Weights of a small GPT-style language model, trained from scratch on English Wikipedia.
Architecture: RMSNorm before each block, learned positions, biases, tied embeddings.
Each number is 500 + 25 x the weight over its row's rms, rounded and kept within 0 to 999. Layers, rows and columns count from 0. Numbers have three digits each. The size before them is the row's rms in percent of the matrix's.

# layer 2 MLP down (transposed), 256x64, rms 0.632, rows 99-205, columns 0-63
095:489523478466528467489476514557491486479562495509511512494532487467525531478513521525483506522500531545500443499495452484493487474471518490523500492504447482498519510517504535504545536509500508
101:448504485479528492508467451490496473509493497523483516501466523553479456510445480484519487527483508478532530471477496470521513518491502495502446519558503473492519472484458487498473493515489482
084:480492480527477497525527474483451517503484476513526531519510478483501475493514530511475447494527506437526474484454459479479493473503481522519498485480500537514493503520542479523530503564499489
109:509510514529467482443517493485466479512491505509516506502528525520498543489522485489459523487504501507508497502435510493471565498483539508530471500519569501455487503491480462533518510510516498
107:564465485515529487521483484479489440512512492490481465543476544486489467505517533509525504509498521512467524482509510483489509493516489469506539465520515518529464483459457487474481500477456504
091:523565448475515485489508522493514460544487481497467478520549541477500485525496486538462499517534492458495513492504511526514494501514508495490521480542491501488455484554484484494506489530535506
061:469531522520523509467536515527488515547548488491512511504508505479521500433499548544485529504474537498497538505525491483460520503539486507537531484506475513504484504522473475547480507481492512
105:527482467520470527491480480490481477501469435499525435489528462514486534484499521544505517513536543525501487533473515475497531470486455489501506504511520515463483499474537481526494508498486486
030:538486512495527530519499497497510477478542479506464535460538477505547516507476455498494465502472463491461484493519542541523503487503512488479496527484470527544493496519517453511528526463480506
101:451510527520477517530470501500522438532484466491505515459509451458470484499498482505473512516481566501487510486496528519483505461515490478468506543510508521513477492506516524513487540529535485
129:502508511498530473512531476459502458470517499503528490542508455550507483507500456557450491519470515501503508519463512427522512502493485500486525474507484513483523474495516504509500460534507488
095:491520543460486552519504489499550498500499462482489500534484520492507515505527539475511511500489431472483483485484517496445507468548494531507538445450493503507482482497494485505499510517486493
100:489517458506476535477485494540493450571483506513493480466492457486487502544501449483477510498479521488477472519515454490460515451491512505462524484465500521501515485500491484489498522487535499
089:494493540482494473535473541519499517513550465476495457524541522498458499520518526517465496522470502586524545481511519510522490488496486512505510493506503480502483493508482515449522488509493473
094:484527542461496478502476480456526461551486517529537546501490470494549477481498509508492500461533505526505501490509512515511471498508523535454529519499515506484470539540497463503506491496530464
105:492509509493497488521519475471533501551515519501498492500503506459504506503516471523485509523468498479503472510520489533472451498530491512544476534561497447484527445502481522497484493554517458
107:545484517511523511480513479513534480512504473454442502510507486489533535492498499538460522501506498530512518518487467484475490445502480473476552492507503545538520518516502507525481463531519538
099:521487469483503514530448478466499497470511520488519538493489472471498504494483512508481553446501491511516452550483476495478520471455542517517504491525441489511519519472498477517496505519532519
095:445539449529456499493519477495502515526532499481476501523513512536533521515492459495473514466541493495553521515485474492521486523482474473505510484498526482515512524534524464520551495510515530
102:514488528482523473532518503500525492463492529505522482560535484496492516471512532495476524493494494507513494495526488482468537497509463560483477451518499478469501534468495502483496512431462475
101:504507519462493503503507551505504494471499533490486495482515514462514481515488455484531545485480516506486471486449522450536482449536511542478488522493487507501510549518509505502440515509524524
114:489480515429477501504536490521506488511486508464485504483499492515460510474533482483477531504486512472478510482527476501460469486463462500501477485543548520505515486498505535542531503451514549
129:524541492504509484495461525448518465463435513508478538501504546531487532470521484495478514474518470466504500496463491466442533530457519499481523492519515503516503502506484489510520490517504514
193:518509548485476477510505521549538508509499503517505491514468487537466523483473514505484502488532534488498528487482525550444493507484473485480468497507487476546519498491500547503490507542511431
106:497480476523475507470506441532498507475454491502471551516490481531533520495517479471474529539515494485508508507447535519520526510465513479499485524521462494505506488493511489544484535471516549
101:520476476505506544452460515481490455460530510500511516512527548444528482520509514520490521514534482552492506484461516523511504527499473526508464498541515475508503471492468475466497473505502491
107:512488464485478523488501481472496518520502480470456523510504502531471466486455504503468534482478499519539511522536517457516462535533500457524501486491469481484449494487476478466529463506528475
093:520481452516498520503546499524506468518493531561494531490468478470490490546528439519512501485505515471489462556510504483495517499523497463489535495463533512506541503491504492514531499526514517
080:495518463516497534503490503458480483494526471483523469517523504520502498522487449446473531459549497537514447480495507505508463441497507500499510507451476504501497485491469488483519494484506546
118:526515491515486502516487546498504445443482489499475531527457518504504537513522458527519533471544544497509492541478513475494471477529516497475526485519495498524515504540487520503482521550513504
089:498520494456501537523532532460515475518487470507509472490497467497504480479484502450490498544502527504509537484547520441495497484524457536486524524503507536487455493468504497530528529469499509
100:544490478473521483437472477501488489508514449482515496482505500558478515473490515523468479489494509533509471517463517480483500502553499501529505471462508502518513499465481463487446492539520508
105:541532492582526515530496500492484465514479479507502513536501536481467525483517499473525521461498524479464496484479528462515528507466475515494479525487538488511491500513466473504540485516517463
101:492541506509505512502470500450528468476507516489501518535504489528526501517492460501504523418495525498495505535489492505482510515461540521490477551486511506473505528507490520494456562472487525
096:475544530529539484445507512500490438450501479518488519524490512513508534491503521480500497497510476523523456482519539519460501496493455493511481459529517492516517509495495535485501455495507546
099:473533502509491503504483521519501492502474555506509487519483489512487499511535466542483531542502517519527505537554505484529484491511505473489540471520496520512499451463458483450548537516503525
111:488528489488468492474501495494537499512513494582540508496491472486545434539505485499478504475485480511499521466516508489500457533492466508486518483501486502508490529523535495554499495503530456
087:529456493526510516518480493506471480457480502489472532500456526517493449508508462516497492503504496518516469548464478469482558500504475465496506519490458510494511507492511518483521491542566482
136:515534489501487466508505493502497525526514502474489517557526525453511463502510442503503492469543536494529472467501491520485475481492469486517478498467494506487509472538498493452498496555467456
088:481470501531496475497515508462529526485530510482478469505509447491477502501499501507500477487507498449508539468547484481565472489500496480515511487485512479466492494482412469474495506514491519
100:495511487516455488466522496472525538513503491469448583491520532494482484487496481500514518474493529499513509504467469470449503475480496534492502501499518556470529503503516504546498531483498522
103:480457447454495510497528499456512532476514477478483510467512513453469517516506505540538456482541513502496494494540534443511473525501534496524535499508513492523486496506482495498509461523486500
137:499503524475516481524536525512494461496524538540475516519467504529481435506505471469484529523465519502500478519475518522499486463507543506500440493490517547495482505487474512535458503487480525
113:532507556497500491526484513532468480471540494508501520552508494492521493498506508495504529507534474527493467516484497444499475548483504509479507454474435495467444512519496497502485495488488465
091:503487514511517480509510513484487462511486487499485464528456479546467523514494461474512515456530485528510500461475538491461521514507440473498520489521453539504506485523519490504459456497467492
083:526499480495483504499506497468455514479517530490472499474489526504499508534475511448507466471541510466528517471530503516503513448546537529495477459480515501499502545519511555498519487541527508
098:501522473468513513522480501496483498502495509484484489450490529500486529545525446476485511492485525539537494530538508447486487471526502512468558484495513557515489491485492494463504478548515481
092:514548476513525516476419515526528498467488476473531499473524508526523469519533509497487499465539489492495484490516458480488503499447494459473506518492498538537462507509479512510509474470502502
104:532498494437477484470517470487491475541492461512505483487489515437557523508485497512512482488513516498494534518472530490501455479534495519529559489500513501500520483512483490471466495524542494
081:476509467496524470485527520487542502513537508470491520481540493531538520494469524555501513504509533530505471539529514489505482526499500518488502538494485540489441475558518472475469509497506502
096:526515496505530545501497527529514527551485538452516511516492482476475508485527520512502515516532502447492524496544505485516471497496530518489501481517534559527485530481499462493506539486549475
106:506487524491517464549470513476512495549520479483496497529482555540484495491526469534526494478497517489483527469505496476513550506473480457478458462499496466513520455463499476502506524484489519
130:496491504489500525455444498504451474517511481495468508524485515490493537469486473513483516479534474514499479516566477470438530478501505485474526507514519540500498517515505496516540544502475468
094:488450514537481465527488503448499514480477491493502504519507524484533516505497480476513498477486461511534460513467485491482505494504522526453522481517481516530479487574479439493488498534519476
086:511519534485503487511498524527490499498535450507471467478529489536474479516501526495455506514493481491526538497469512450498465494506494511486518526518542542491536497509450526530493520481469561
087:496498485501521470488474520478469425508520487533529498521513535507503467517492481529528571522502474527510500470511470474487516538489491500470486500497507454490462453491533525486490517482484475
094:524525496505479522472512496469491485461467499503546476509511491466540540500511518526528519462476520546474507471538469497519490490537482487511547489501501503537490494510485511441531487529549508
101:534462515536478535494499497545465523511502474481488458465526479498466433470459495486476518482529492492518463480500497481481494544500483515531544498501483508506491507505471533526481457517509486
125:476534483468491496470461531460507440485507515492533504488546470521485538527484479488487513420498486507477532524491518494490497507471526500478477490491518511513523502477473522509488502526442512
124:508456530529484508461480476439506506524537475497530509519534489494528473507507509532448508500484486549534545491497490520532470504497488512505495465497487463482459520515472487491503478500519447
047:529523495523506514483527477465473478544474457491495514533520513486510519478528511498474506516493529520546500485454473491451466509537515481452526506474494482511503481515479527551469472497459477
080:510509509479505521486487472497523500488511483479498492488498504500459555475516501512479520519544490531468514482529476544530527507489505516526493423478486483509449484525504495512496474480450564
113:499527474559483516469493476474497499474509520488512515497485475501529478463520531487538523509506509501504503537475530477485549494508531505440488507469513500464474515527510536548549504511486456
087:524506484451512520561520504526504499515470467475498509547502501552463511527517532522484494516517477502507488524494494475507519511513518523477501492536464517564432462503510482503502502510516529
106:562489486490521478524529437485468519491485497465511516548501474507526516481492487468510501482551461538488512495501502462527458511531492516500475525495483534481490533511516508467535522485481520
096:538515520459488470506495506552496507489482527528507459528464505498494520500549457487527557531453523524473537517530501498478482500484487523515511489496480474487535459500539532503496511521499524
096:491508529479482494539465424526499505503492475524480516537462522517504479481459535499540481501532524523463449511488500516499485549512517487531497457526503479520488511503495491493519470539483511
121:505539540509496518472484500469509498448525536516555528522505518490533538425488499528496529491539532465506492475507498518465508522492501476475472499484517500490467505484478466479523516501473522
075:542511493529499529485475515500511505496496535466487442503493486519478494487510537460514517510495465498517538532542550518521481505518548517518539457510458509477493486456536493493501493541482499
070:481497507505498545550493490517488497514474475520523484508493536520510438503514483485487535450506509495501482511494517512438516508490493553483494543459531505479493458519494487482554537514474515
092:507464482467512523489450484515487523552520481479504518515525490468553501514489524483481499522507476480485519513500471503517458466549485542497515519487529509476485493564492468465533509530497522
016:473518505507503544486462507502514501486516521481501472476534510499505466489528550489485550491484527522525465487549459502482531478503533514479516556566483490525530513493508489496473508497535480
125:521483477489495489498494553490486526502548508504524509535466530541480510488481488512506501498483499530566509490497452496433504474530492492490515514516496577518462524511484474493499488516487520
084:490527546534511469505474474534484497518484521502503447457520539463479517485491509487509531487519510494511524519480500511511497450468457509552479486474463542478502490522512508494460538487527520
101:498521476482571493508503502512518516527511537481484446508454492505480514511475477455540520515486498448475504490484514508508513491475467488494488515497501488506513458481493544516463528502549550
103:498482513487500450522489501443514453494492491522525516490502492474522513525478519501474473469521511473480495494524501510457460506465516459468493534465509459496455520445519500465491493508462528
113:543493490493448515478479523436522472501465468502481513540538506497500487478473491478508521469523518475492518533520449493524457460496501484496500479467558514471478500458493501508510496511494512
101:499496514451466479512526450504498500520533468460493451531532532511484558469490465544508496508520533516554496509481499533453500494492506487544517503497501501504473478517508495508475523530514502
083:482475502481479471522503509505498492539470519509502446471530473513460511502528523491485478503514513530514464521488468507467470522516510494479513560474523484524518465499487476509477466500489418
094:542526493493486475497514536471463515525555503527502515524545524488494505532485508512530494448527517487513508545526516491505472510476534513492547471441456496516501512495467487484512508520495533
107:496533490458506501506532498461497513487504548488533509517500448488464511528484428567490485462533514472542461533511507477535476478499508491491488486483502501496495494484466505524507506507477515
091:485486551507480494506477514535501510511479488551506557551511501497465510499464512525490492516541516526539496507490491565445477467505462499517499509500498481519524485511477540474513508498538504
100:508527522528477520551522518491497497510473536492474471540511500476518502464465537498498525469543447499514467505472478491509471513504510514508507456520487498437497506475468472492453467502486524
090:488510522490481496471464510455473468504476460441510496506560524474503512478472498515442468520508492507517530501480459498480491455520480511520489528506471505488505488525517471474536496545483509
115:512492470526508514452527461523524517537501417493503485511507464497483512531504515501514502492495512465488490541463505523500513516573480475529524490474478498483499483508519531525507532506467476
111:536508472507459517512456520516532466463473466480490507526572518479493486485504528512483505496460496522511510507428510484481504504491510468522525541502459477475517508515508495480484524529496472
100:530505478501524464459473465485496529538488505524498498508453492513530505467528476462454520489515519475526496503497531504532506515486494464535494509513474465540521451479543464486507531485516468
064:530526509524472535514508509527507484512476497440547535491517498479491527486477481504438536541524505481539502529451523480491461503507511487446517493507484481520490521462502511490518523469484493
101:526477492537483524489477523515492484478537467471462517478482504447487516555525470534520480508552485491469481517476494448511523496487486516527534487491513508529485512475498500511514476563496515
093:545491482489495526520503499527486488511488429512514555490512491462492475548560472524511510487522531488476495513509485487535474494504496528550510513482510503542516534522503493512506526503530457
113:540551528543477479493488476467518497485499478464488472535513495496564531462507530486509481486524467531497489518497470551498487482542493523484527483470493515521496465534522493491499491478469476
122:498494545474512509457507474495488540482510501531508487564490530547501488498470500520492536478467497467504530489542532501506469497538529510514542452472519523487476512489451482499531483511505488
093:475528520508530519492508454494511525530472533491484528523524515523457517477530511508467535506499512485505509501511525507458524513488503496520485524533503523437527476461533499506581488524498510
105:496496496470502444492494527483495453525496509502531480517513478491469501531494487536513466484517521485468502507544510458568493515429463515487513478524519484524510446516498521505509505509524504
112:494485493498484491487507532499503520451512440525536453513503505504479491501495482510519557520471507467515496493466512497501501458542504484517515498547500499536516477544493538535479474463499555
111:503534512482483526506516492474545486548511519523464499545511504531525500499529538498535503486504458484530462496486486464488519537502527468501522471492514498513531519470497452478460466473494455
102:544512468569460518492476536494485481486500523496485532516505521485541491471469496466511530471519476497484500513482472489490534480472481504484514544481511539461498474513452487503518490500445493
089:561503477440504475490482523503487534485496453457521471478494475468456535501560531524525520508511506516455546502507499507488495519501482520516538472522488511514532477503481508520499485503503490
084:528535486496511539482497474472487494494467494497484518522567486473527514512520475498503522517518518525544488490484500511498446508537515554523510517507486526460525542529484467527516510551492479
106:536497511436499508484456520491508508494521457549529511476483511545527525506524480468516500540481527501466470488492505497487507538519467528519481480528498506479502503536496515483489488551472451
094:525505509527510471467502499487520487534511507491499497514462524510502515477454526478488514461492474494538551512469478547435504512498507497491505493496492528558481506493470475542470505513488437
092:531523456459528459482472472475484492478476480512495515510502468488525495508473490528478466472516466550506493509515502503453495526544533533478510435511528501489531527515504522517480517501530483
122:507495507557520426486462498516502539501510526466522510466548478487515464517502505524514519480464553542533488516469497467515487505483463467490478495507511496498497517514491517473491508516547502
097:490468513511505499534429499487506475511457502491503514505543525525485538479454458507490492497519471501527504516469504499496554535495546475485475531519510505484531485497516462529527493503455472
091:510537541541458476475496509478489490477531486515526468473542510474513498523509478502517477513479519486521470523510508479477475515523500518471544490494474501482542493513527517417521474526514530
089:508470521492453484515549501492528482513553501516524546485520502455524476520486517499450522505474479497526511505502476512514469492495513526463488502538484486500470453502540506511458440496490514
086:512490521531486522487510505483530476489450492481522471521524511484507478483489429513502463466535475491502519519492486510478512493498534505484502505523476504483554467503450557454530523502466487
# layer 2 MLP up, 256x64, rms 0.337, rows 100-206, columns 0-63
099:479506474501482503500542522492489528501530486507524537515470482493515456452437516526467533485500496480501502442513476512501511469525463525533460478512504528486525471495466507537471469509495514
087:486454521512530474480537530515508500528480451513511477541546507535484508466524486525537489483498531466492476514527518467497500500513480472452491494489502530495548482480464543514485498535485520
109:507422464555494500525494518487487522489495481518522493461496503494505511501501465495519510525502470515506445497465487502503524525463492486501545507499519529529484513502439555527495485501509463
092:462497453473493444517533510553513494525477489500481551500518527496524501508503509479509482476503534474467500450546503500517506504518469496506466539468485511518497509535478476466473526464472505
090:484481525470476500490520489504436506496504497479497547513527499470501478526452538472512506528477482496549495499487545497530514474494443537499470518507529529500484496463545529505498534473496491
104:481481507513517484530481495505504510481481461486507478539501505516505485561515521488489493553456514480465492479500502511523441471468468475479507527504503496499489457501489541493479436501555491
109:538530481481544479527484512554515515458500515481494510536499530523514479521522493532497464532534526524514513470486494518524465551516517503537463451538517478529512489494485474509507499506512529
086:513515511505491487505507506484474511521485540503510476493462475513507548493471495548484486526529521528524518472497488489481504506503487494472469535425498527474538521451521519479499504443552500
094:488523500526565533512517488489461493485472482470489495510483486506471551506488556526484468512513510485489472478502530530497484493462520547515463493524516509479458491533477541509483475538496517
094:461493497469501478470483523472470483484492538538515549469488456485516529516466533516458495503487502499473476501492494524515545476513504551509475526511487490487514484505475500502496461542451546
091:509487493506521496506541467490524538450488461507512488478521485464512500506509516539504473508501523460485500508547505471507506471515532520511444505494528551508494445487520512498501509571475503
083:485521523525537469544525515475510528429528513473483506529522537508530507493477494547526474482520464493516502484499528491555505517484483503478518477496507518491476535503510495542490451482472486
094:481452467533509522513506522469545502486500496489466526493490476476488531495506511479483471480472513500470505481581458498487523484474554509496504484476480518503502514490477551512479544485465504
096:518464487530472479516557480502487542500505496501489496529482528469544493505456497503535512511492514509524524488427494512490507472487462527519514501464525538521512517466475462502470461482485506
089:487496530479469544474504504505506497525504538481557498493469480505521512508488526526532507484530487501476475527515540485483529504497493500479492518539475544520502463502495500460511475435567486
100:451510540522470471475502500496531506523501471530531486506488527536483469509518525473542502499526475474466500522523531507525474498559529492490456481515551510497531495487510515485465511471529474
104:486440490508516511507519484520479467527498453459512490495538496528503489451560530511538497513489535498501480522516507450507492506498475521501459486503454509498552515487496511509515530480507455
096:462467517537526492522496530502477504503469489518496463475507504505497552542496500468512508500487502494491523455557512467469535528494498530470504450509494542514517468463500482495450499527481525
100:461532499526545528516481514487501499528483508493457492498522498537529485477485513541452448497504525514517488471493526473473500517520517500484502534509515526480544523508451516510538543544474495
105:516459535496478495504477500507439520494478510538527507485514555515487505502512507511512541549483505502531526521496496519543463490487507461562460515506510477481514474478508495550501465508485482
102:467492528491468504521516486503483549475521514553523508493546563529526527522503546504522523493486524520485510511495530492498507508505486520506484525526515509447495489511523519569536526487482510
090:504523512518478530480485520529501528486546508492502504494518471533505482532457525526474469545474525481510496495519525531556515497535469471536484464502465495483504474499490530531442484482474489
116:493464467474555530497509459460472498497485502514455493467489527496494485512534478478499514535474470470557498481548472524459513498510512505546474500493504492481512500456479512507522509529498533
113:524520524537518479517569490524516513516498537523514480510461508526547500473543492495483497501502505455503493509526507534522522521528545507492528496501538532478505499556489478495450505473510475
104:444504497497493485504498498535521501527453515511502501490486471486489509470504467511503516492446496484431442502490471510512489515446451491531460502505509482467531498496516503475557501505505487
104:471538493523498495528493495539496487498507465459436477531518501485496520548523507545490506492513484514449532463507521539484485477445490507485493519476507498478564513480485488513487507479471502
089:500523508489561504504442536496487520471511495472520530549485509477524504490479524483507484559510495524516560468452517486518498549493476500471515501506510504503502502511482482511478481453486466
088:514474523529490477484530514546519467523488504481485499511514508506522497540536519520533517557460513470506505513522496489483568519534509517470479507519566481502489460494506522466478499531504494
115:512511508489489508510495494487470560527464501501519507508486484477498483490541475516492496559495516487501511530488472486536533482486409511480454543495550482491515543514498488515501487489516487
091:498515506542527516504507487516470479488515517536502524500526527523521534503483526539483490513495496459495476489474506506505501572516525491499519477504509465507537547554524490536532460473472541
100:430551509499487483539539517524496476457481499504491491534511547501518503491493492493497495491486520542458493532450519478495492507500529525461473489504460523504501510492468491485522531487537460
097:525462516494473500558520476507520473531480489487480460447518497504523517464490474506505495540456513519468467459482511463501459539508473497481512473504547471474518538500478517496514494496499511
097:498545519508484443523532515464486497489560500471531506474504518485510447456487522475520483497509517490499508479466483503495532512486557505485520523477532537519502459524459511498503481480513521
099:511480511476508549509520470523492501494496519479524481470450511525511531466499506483503487500455512523553513501497473513499506484493536495473522529485496496500503467523492461545555460452497555
095:510478527485497491512487491524489458481519447519511500497542500498525531500473552514495472519478492452478477504484479471511527442509476470483464513490521502489505531506510524554458489518448494
112:499528478508526493477521490474471538497491509516458515508487518494489493541492506534530510505455444509461534500488514507499486529484495494465493494483488536536494509487473500576576511495500516
099:501506524503506453509521507553526489532497489540510493517482488497570490468479483500478452507482501500508476542505502506463489479484511461499487501463495510544505543495470480512537511514442535
094:483545471537519516483516477489503511551506467512489499458485529523538538490541507498522509516517497470506465446517522489471479499467494511510452530477510483501513440526494539484527498505503477
118:487498517528494478503489516521491509490470482465499491537523453545505529585509473476492517496476538512474476477478477526517468492505513539489476530474493488513515501467527537511486457525487470
108:489503530482460512480528542476504535471498542516507475510452516502452517503516491460487498521513504489469511494435525526490476482476536472504488531526472512502516495478508522520509484482537561
078:514507501517556499519519500452500485522506539536437522554493502470468476465529524498535528539526474521516522479543475522510505484476496511500451517488500517519491523474470505491511527510504503
089:477459500500495469510511504534487474445488480499491471458525519525524456509514517484506478494472475494512442517517472485552528474526478492463472477495532510527474522506490522507510470479468454
113:501458490475503475506485530529511496510547551481479462446503482514496497494516517506480511521488510503539503465488486498551475467464474452523520494531494538470532486490513528478521506544487470
098:489525513508511481513488526510514532487511470515504498492500512458511526484491544527508500493482463478485476487472462505473517546454520482493533478509438466477533522449500525490532506510436508
123:515545505517501489495505517536509486509531476465476492470499515496506525510530538485494421534532500503470540459498509493545520505515521481511527475480532486504514524554542547501508509491515486
091:468501488525527516515508503541462453452491485473512520498493520502515516488482480532443496495500488498489481489453468488520479534461515509459441473519496474478484507509513515548474529502478535
099:456509525502519489495516480489478492514512545495520466477466507501485493494478499492454477458475488469471487496511459513505476482477495506508526542491524537502506536454485449457540468538540499
106:527544483488470460528507506440498482506465484521538482493528543493521511475494524537554460535514510497489507538476502491503458526505494512481466515518495458512529545483500492496505470498489474
092:528495506542527535521490471483474476478486503497455489533494494480493495524526480528464512515509490530516485494473534490532507464473494480478507482521537505490533497446428524529535495530488532
106:468496563493499476490480508541482500504508493528529483539535458510515494445482520463493543531480533470467471507480501474512465505486500502484519465496515518443542502498482521500538496488500512
110:489480514485508495508506480457490541550503568511485516516498492511498483475496527466518477506524516489525498492501489485550535475489506503444523539424552524512502494511522495476496515479497501
094:520504481533512499512516520517480525479456477508498482497469543483517467477524531459459481497545507487463478481511505503476498502523520451539434503510522525494505492510526478463473454502521521
091:501477484547516487475538476518532475473490510534482512503511471471532526530540524508532462496470469479492440462519474518466525563483526494531502507510488502525508484476495496489497534495517514
078:528513552440504517492518490494518549510478552522509467482506494527512517507536519533532525476505503431532494476519518495520469505509494522492526472491498481524523497500478477521519527471545506
085:500500499475547535536495477486490488467469498501478522457487467516503470549512486535471508469516494483553478507518514496541512486489503526496513507499506552509504563459490499558499509504466509
091:506517470483537483516546526513493552511468516527452497539479502425470486484470462479514513474511519464520462497501468527515516503495502481490508475491481503516520503466493532493504535508464523
098:478487511489519480526473491461496482527519526486541520474494511541449482545530546492512491551507510489483514490453540514517488487500519543465455525525541501493477492487533491515500510488518530
101:524520492547480521469489502503521472486498436531506448458486486505489522527504501501522461515516505530519483512473519532515495490468513508438500494452519512486492514496543529524511546462500491
097:500512531482506481533513497504450478487498528514495504502467517491523487476510457532523498538439493477508488477528485493504568515467513459503541484461492483504503492523473531450499517463518480
088:508503483439481513534549525536480481506479481500534510499480453469513510519541508560491475495497506509508472510517528483497529506492500485506458494488455530500552508477510512513472540455515504
090:471511478495477464508514528495454518520488497489516492502525527509524512505462480509465523460475509513497460494533483455494490448559510547489486493497467525505512561469503478489527492461518506
121:504468480537549524519495482523457491475479488487526500505471494510522506479485520508534490488516500537512474497508466459541506484506490568518514534447497482492497495526485560489472516509540474
099:512470462470497486527535494458465509510517493526523475496480515508480479473457538450531463500463464489503519481541514467525498517498521530531486494535496487507496502473470487549465494516537516
117:489469495554522488510503493483511543479487517510485544502492459478501507542492529475506519479523479496494478489496497507498553579505507495468499485507472514503500471459528514511504491489423481
104:511507531521496527518523496501477501495469517445507527514462538515524499458491534492507445475505527468479477496471503527509510522498535507478553561469528506514506552501520482485471484487499487
092:527481479493477526528535501514454495461475469536512530475469502454509521541488508523478529524496514545515511480484492487523447486507520571511518512484523483508490500512491513546486485510535485
118:520491482515541488490521532479520527495516501534483541473494504507508500487455522531460514503437512516478525510529483542487524512528508552526485479473478524502546515513513512511477461542490538
114:488539477560498499503531549484505462466544497489472488508465479482509506493486515473465499480499508520471532509510477516475519477465487488496493557465496527506508507503504556501441513532486511
087:491466518534462488532533467509524495480524500511482471504515527468453492470490514470520509455518469464495460486478497464539527490508538487472507487503492476531553529494493481509512480451523482
095:482547545492525479482481506474514499485454483510496471493552505478475514512507442491479454511480514451532508514512492538542461478504486489489445509476512465504521502487497493542488525507489512
099:496477530504498495492496521516478510493500509493528493477427495498525547546470484525487506496520526481514506484498487516511541460484496466474460525461530535500532517464490523491549541484536528
083:549496491485514486527517546529499487500457532508518529502476479541495482534516479497455533497475485548464473509491464495496506523505467547450491537504477540516500497490521530498537486490520485
097:536494510546479503491577544527511486509499494518486503476499455476499470503520513490480556483536516493486502503503527514556499476494476531509502485446465525477504505495501521487452474515519504
100:470490489510522506512508528495482492469461499535530449500507463542505549506508552503494491495539520502519529494485526496494477457506494508502522532462452522511507470567496523518484509499536525
115:477526501504501498544497510529524515501541514531462480509512500536489522515477529470511494535478557462493508462530492454526490490534452515506538504509474488520522517502476544506498559479509504
100:517509496500546508543464493532519521493477564489546552492473529515528464457483514490528494496473524464509486477494483471522454493459520519474539506484518510494528506491489496498528492483519522
095:476509477536480445511509519492512515508506503532502481520513479502505534484497475509489470502526533492464485485522545470519524485433489482449531511500501551506551482474495517458487519538509481
087:533510504476489470487541501504480536494531515501490460501504533518479532512545519540543496505496512494483521458506510464537496476473502535516451475530518531524480525548465509501474511466484528
101:453458533496533500501470498495496474517465499454495482498537480544463496446527520493476502520477501490528508477485524533535463503524508496479488490527536474481556506532485506505487527471525516
081:540524465533490471495542530560535507494474454518494452482521494480484530508506537451492509510494475505492506461498498569513472533489506475508505506466513515523516456505504502479500509494506493
093:489503481523508530507498453461441474468496513520431507492459510489482502498501474463509492533475496485521457473511485515494511536505522508516466489487515468499508557461463454495491507517508502
104:440476441500494472545547472487489511527484488489497493522457504515504488501499468468482464461473487545498528470476530483500471500493523514509479498511512508517545484477459476495530530527497496
083:505479533528496550534529496509495470485517528465506486496475504491510477497510528451513492484506465499519488519519465478497449526489531528522467478545503530546508507455454487487500505532489545
124:541465483469494544455521507535483494531478499454504464486524498471515497505517517505551498540471490509499493464493509519513478507477531489513500481495463501500487519447481532541485502467483554
102:488487500521526488545501484522490504472533504509504504557488522521497509494541543455500503459500483508482495475540520487499501493486492475501482419499501505516548540461478467513498511467506543
099:490504503533485500463505511477475443459521504525457477474572558494522516521520480524495482514478504523520465457534469475484489503509501509481481494488542475487511541480477519500506500499525520
087:462529482469500432499512509517508470468504503530486470503536490491495497522554503463568488510485476491501513465511480459530527526511519498487485488514501480473544464515505518481491546512520512
109:489515541498486485518485489542514481511515469504508495533525506562492494527508500464507511504468546489528527466475534538518514492523546518500505488521503493497577521473543502531498521470496478
087:488518536514504474490471476489459530484534516462499470496476534518488512477480537505506505478492468529489485478474512515474487490496476477473551459464522473504544490466480536521536458455495486
103:514481490477473462477560464485455503505481532539497487490519478469480459536522496488504520512477500531489467507471491493524498554538505537512517497515511539526523458453510484489528509484506517
103:443482507474497471522513506527486492473512534519515533483468518526494471553500467491511511507546454508497508500485523474489541560480479486494470522499460508552453500474489492492510491479503493
093:476506471533530467471474549517508488514516488510530481505502486492481490475457502554473490528532526469470489468519495526536504506534533517524503453489509487510537488487499512472432481503470508
137:472456493491503486519482504550509523555465484514527491503515491529510518543509472466450494509493492530502468470486480534499482521490485531505484507502532469497558481458529507510533510506526455
098:469498483495493485531482491523503518483502479504501498542475496487522532490507506478536513531522530514465505501543477479536524513507540452549502431500526492535497492479521536480539514468457518
103:487499521541525509514474472503513496531518507539475474444501480538554493501433533502445482514492486479466499493519504496488494548518519503496480480488501479516523508531498534508487518499446523
096:516504537512538507490542486500507517473492470517449474477527493524496532525525533507511482520512513519538509486502523506523497505527477506522513433480492497492532463495509509521510440516525569
095:458474527498518475559524534496522478490455513549496488517496521508475509496485460466510470537499498477542491487513495537464493474489489517506498512505509476467503476472481520492555468554488494
093:435494515484530503482505492551485503533544497471512473492479514542500500513488529468503513493492473505462493508502480513464525579530494477485541500487470512482506491488494530466509516449513488
106:507494517532500498491531489478472504441514484490482497487469486500513529502500545505526490495453486534443460472472530531475485518498457525498519510468511537521500465538489531548471482480511500
080:462547524480491498525459502490440512506471510474527482516529491510533485506508492532522456570460510476509472494512508503508534481514509453495489465491496512487488464543513517479511499471493533
109:473485519479510522515478479497450540501523522474484456461478535529513520460522524501476529491438520520490489461516492493530461484510479516516493492539500513470531508537462503474518539493505489
109:526519505507503542494513497486491481480457507530531483521493512499542538520482501467533485521510509485487497493515500503513501516554514525521474514487482488599502485470535475513497435517492507
094:470502467528487469521492502562517488497503479537514502462533522475551476471461496518491503498499536481490456466449511505483520525474510474503471516515541519497524542526483469499517493498468511
092:453493501495507501505462507486462555508556525482557502485484533506534519501490522505504525503497486487526520482444494462536518464531508468505487490498486522502478531487500454536511513461511475
113:482480497503521492488500544513499520464519489504512522491488517483464456542510562486501460486524494530494468522471512541524508492465463475515505516508479570536481482503498521480500479465543511
092:507458549517454530521503530498527525490535510464524486477507491494511459528503499499509508489476502488473527542463512520535530542481491498436485475486508465452528524503495519471497498523518481
087:493502478559485519463483530460467480492512493479487488491464506476495507513473539506515460498546499497525513492523503532457486508503506512464521509542502491480543539507466518489490500459565521